Weights of a small transformer language model.
Size: 9 layers, 3 heads of 32, 1.92M parameters.
Architecture: RMSNorm before each block, rotary positions, normalized queries and keys, local attention windows, gated attention, exclusive self-attention, hashed n-gram embeddings, an embedding shortcut.
Training: a variant of Muon for these matrices, 119M tokens.
Each number is 500 + 50 x the weight over its row's rms, rounded and kept within 0 to 999. Layers, rows and columns count from 0. Numbers have three digits each. The size before them is the row's rms in percent of the matrix's.

# up: layer 6 MLP up, 384x96, rms 0.175, rows 361-383, columns 0-95
# down: layer 6 MLP down (transposed), 384x96, rms 0.0429, rows 361-383, columns 0-95
up361 105:527533495532401549468517562508507490409567394561467544396457454471474467496538484456522487526475507417492469610482526504464535593383539533593515531418494502521514519587545502548406496476436538558509484447529547490628501527569491415478564444453460465467589527527578472501519492536515498549
down361 102:555542496574474573546429453502445518494481478537447539420578580587503568578478494514538541511585434405445500498522571507629520564533524545548479417544479442485531571554463520447556470495497537539513477538524551539535509536517493385443585437486485422514478485453459549519534441448537507386
up362 071:485510431501529559492513449546511509480505614607490496490509526401528429480520524469387578550587536495484539476445525468444593470515547536500475462467504542454538417489477529415481454447495343400557463431515538519551495560422505516477428565484544452490518520583531395553500533541506497513
down362 082:498505497530490485496455474495537507590525431431503498508406569509485487491524473514586517396439490501540504478559402567487481522490554470543555500492529423459505517521630501547512566489591535542380471525484490459546532437438444629516585491435424565479515532507502630433571536522526521554
up363 103:489439577546496579467567450490398457518447588474459461603485553530450445535525440470556517469477445445446461426468475558476500441492453495481523538565428480594513512522440454435445568395530502503498497532509554414420563496458545487440612403542421490479494546526515476491496576541517466438
down363 098:474488559471512588475512498485413462499510567394532417482421486497424371477493420510493526474476465526358500575510559495362513432405511566493460520556526454540505520496532473497498549367465549559517449503492431473502539451501478484469495473536431441464545561558565481547442505453480505490
up364 112:565524458512529447496562448513384506527580574595472511470465515540567542551552486499490527585597526455516527468477467388450509459489524498629435461439582526505471541513523514531470529510459421482412573533474554446504591487517489451525458431444506454489540609476535475536573500555414439472
down364 100:480523421416326520521451487487428518498488512594554471416479479586566514545473546506500522471515613475575477472533517521388549544449493470547483482505499566515473461505543535583487490395533593505485577512491523491544540451453516418531388484496504589537590508502472443456458517488510522461
up365 119:508490451547403474488494482434524509516457510476561473560590545530467427484507585405490617476499511471401558413537511478514482493428493512548617402511480494492531497474429450499584513538585551481429485580503523438442553481457509463523489584486596457530445598492495481529464561497487431586
down365 107:482510433508517432476534429494527540606418513451497461537592496554481485480516633442491501421545490458505539411571461468470531493386583547474548446506451483516546405551520463458538574595500526474456594475487499424500535466446527411403579547473487484492522531432507511433525508507573483461
up366 104:515588568492495444506584501457424502572495514422463510455479563404491365432450499443534563529538547451393518430462469544561474489522517556496487472458586510472552513490423488616499513434500465586462573514494419473544539482542425517499495464498490578451485445578523528556449424470452451471
down366 098:437458512408583525500522439529536439470434477556475451443495448466377415505392507412541500502454499511561532416487564488532452478571546524492539539461457522506461524424602552572477603410498460487489562465456397523490501536540554584465513501479446602473469477556477531526434499535497522536
up367 100:498479567477520517480420512503453458518400514576467578567423504517540485565417485455545478452519435444461591525482594552539530501509383529515475603364429537589516488489411466499518521505539495547478502559524440572517526490537405572495470488468530437528404493484576522436503532437520522493
down367 101:541523459540539486512532383461500587493548580598420509444514487511491558547573516487559534507482442539396535455481452535498430612507493488449540587530523488464491458455489527582518582557422350475420548495484463576496502541517541390565499551443531515468520513479470501478555498551499458440
up368 102:532533478566481544460493508481453513447427500540503523456481502478534507596527463448556608518535526483452526385430531520404459538427517457628459467589482533517499552425534526407479495568380502491538478507411537453508495472539509445468417428474514601505580474505516541465504462531494395566
down368 100:468540418468513481485485544540553373495579560521503548519479518546511509537520471402560539427537401481513524417600582490488472537395538497588506512512468472414574531461549496474619465517464469472400567616476491517519478506486460495448467494472412533446531520502525505483433488461424487414
up369 093:508493493505466461467517391552541567539576537530428537468408488555471502502472504503539488514515427494455395511481465542571551505469509434499546523337517508543474437549423525489475599533441420531538420538540461536413582494550506589402544492519523489539541447564415472519572495524539557484
down369 096:547506515512458569542514533552505382498517488515491511453447389593478517492561423511533488469578534491522525516494505540577503579453564517495547525540425553501530514420535515510438501621528487512476577513459469488428496521466586492435479530467559502417479342422463432531425528397456453521
up370 100:495417454545436545502515441488531534524523468536433418590566452438467568525595466498468495500411489489478559554352539433457506564460475467474443503488540473479492487490433498472541522475503551506570511537455496482434474619524592410443442450540501491517525520368441461418526522550506558457
down370 101:551481462448553495479472487481563525481550490436500610475588509347477496473529430541533569504493524556535495533503419465528523501505403582438514539517585412456460486467533505480521501524429500431566437487444510532510556430528558506598534512510441445528418532448512495557505437572573427609
up371 102:522577527498449423508448452527531519481377497512526503491510528495493518563545575503418442507411426505577498521555559507459527540549522530443532499501439495525394469413501495471437592575461529445476450534444472426440520457475519444477553567544498618636495555542495539526503545587584536514
down371 100:444494549500530411567458454441539503579449497500506492463520533470487473471525556536568529496498525469558590528467457372484582550444411500585453578538408489513551478540490514497482441462409578445524465527569462454492491523507574443510446527440440594438478523494444524412517498560607492410
up372 101:508478509437455521465496486509446538447516609453501468467463523483558536461546445451545483424510523451479610427573432472488510422574476468521437550479412427519447540558518439502545567510466491537462555529503481605534540573493503514620377556554566423576480482427494449535480513503574538446
down372 098:516566457528506532442528477484472529491466556440584499445564503503540467515405521501561442488590541523404477488546512472419507515533402511436514513483355426474481488491570492428539612478440521558530488506565494495501459481526508472632390524441460446544469485575483424553466424524523492425
up373 103:489362452501469581515545441457571464509570442549432505386559457484555507465473469494602588500450547382496514546512424476533471529482478552482506510448489512545473477424458612478506529472480555535530566498478444416506410459515511497516510492512428545511570469568531502398447457410505538461
down373 096:539379488528512528588489455487487443481509539588439541469498478518533517495506489553471482571511472475463492572520479573511481543427409502465502428524488554408475531590546434482486582505438487459493559422481357512446497518397530447497467547518456365560587468456518513495494428449541435444
up374 100:536464581554453527451492482512445503558434583556461513552458491554477569452546544513578452467532495494522489472599569389458497496555457536511455516445518484446485428438400502477569551509509481336569476539501478564499495587551553569503486443492468516483372534559500495441459548488522429463
down374 100:486446500515530477535565508496581435421503475564519481538505490532522492513518447472481617559489581443464509510472540462590457468486474462519529504441565432458495569520509502618502514540575448375498486474460455496462548514580563503546530411469536559552472413557436414469617501463584428436
up375 097:500530537460433434582484482494336573494503433567428470450510502476588513498569469478485547475479534501539507460572425506522547547608546488549550509484574447463476548438496549629468521579490520578570510470560553479573435418518410536510483511460458544457558470486421498520456484488534480539
down375 095:486502536445544529457473525510460555511509374505529439444478484472518462520406538514530528437526514498490432531450480586519481430521425461490618580446538471436464483476482470460462449574577425448538496482429475514589594359467609417519525581491428528489475491539455533515470468526542456551
up376 092:576442497517508557499593449486571464623509436497497514459466417481444444513548602539438440523498577504533469554531505554516552600510443530484414470487517470519482572414419509508481559507573550555497574475526517560483466477422462445413501464551527480465400508540552573451586508535573532502
down376 090:540442497472442488485481436493562494536444501494547543492613476508501568521449559418416472421609583515533440500451481501557606558490433475463405492513476543407581577494507500495562525432410526468531551491533465575489579526466474531407473493451545394492483453533528516567564520538517508443
up377 094:507473590479535547487496557550473351538496482513390529490580509446475466495503544580479544457530496421542447597500491490438566500495555472605467493500562503503440524422501539408515431614431519626465534500578558427490502489510498475465424534571484481519475484522469481450472515459572465436
down377 089:471533446416497542505471497454488488499623482567465499473492446471391514420485544540454444515540498616437401452413584550576577501469572493490482575576442550455478550479502534456577606510494470472528522598423503521407524436535495513472465516474481441508485476459473560572532428485516515529
up378 097:513543553541480626496496556594535532441480494578505529465471566565647569496557519536486527531490537484496497415453430519465445529524558517470608505516591442444427481453474584505506533510552476517534434564479488525422476457465496571443414543548562477589470505580458557476554542495561500478
down378 097:487497447518414515520536449628582465458544593538612505552457522513441493544570505501590563552481649418459470537514559438510581478491535517512510527482534467515440587519476439539543547507497495494593437520453434516525465421507517484475456497471462555511462494459534571433574534569491554434
up379 093:557552462561480476438439582535452470468553395454432512543526491460543520465495389518392480493518500556515529458509567522472536539559466550500494439594569561522450524447518466540466531601408494476397493491548489536487425534416388540523469493504569520558465477509456531481503494579493398575
down379 099:438515576526591457560603409485494494489592499523520590529517449512451616439476585551486556543556538532485548569473497525495413435479557429566495606560498507527615453430529457419550499465486365479524516534534532546528461532474510522496492476487527439466574474478468465502519533504453484445
up380 115:532440518528502538442513494438447454511498548598536554455383481357551543529442454533473570481544389460513587500531491521457447521495429442550513530483452489545429510401452554520469473529456490531539532452448496437461387435429496516536482540508560529543437589515477501522593546452506576501
down380 111:495452619470517471424491463534523557439547477467463472467422449517445553467428535528508415455504456430420503431492518519407472488445553449540455464450610547415500522501478566560517411533458508544417501465383458468473513489522523486578430468492538417494606521504443543591520457480516546463
up381 088:513543554474515502506430488533435558556506497399421516484502415538440582472503441579546524478406484430539561508544517542485470549547498478471364502532485495590419530552461477579510546435555573422512494602461488567460422497455460519468577578528501556535487426516522471451584511487543547555
down381 092:441490455516460453539533501525467526591425520530538426468443527466445419523470506537442478457518449470441476575482497496429502518555300540500533549445439502513481494436504557541502475459429613502558519456568497466518498526418558600534412442556527510453452498507470535586429471488451499563
up382 104:408493488533505438494522423524430509489597451517425515435485541474478437407558462460475501494523554489485486427422602473369518487575538514524478506531471499442436530438543505605523429586532578514471533474515465502493510475532520426400489635434530434484511537513493481477554442515445414485
down382 100:404397534452550548494495456497484505477521486544470576425487575501425450530466515531582487401539465523533467503501471499487431500409460446505485660505541461461432401592566497547480500547511443555398505554538472514526433487411466387451502443443493527539508486530499426516533493476566514523
up383 088:541475525552498472516529468511529490467595496526499550419519592483511475499482554421629459498456443449417487539490432522506444484475538562472549523469479418584426517491488483489452506486538475423441520453561646447484523484551509569573399522554476537530559460614402453470496584558477504524
down383 088:501462457462547485496483507573526517626470534529494524478478589526461462506585420533582537547511504531558496459580467539497462563579466459464463489525431457560599609497488483511634476500421499410451527557547491509517459503592522412454526502524582514378511520425540488483451482536495426479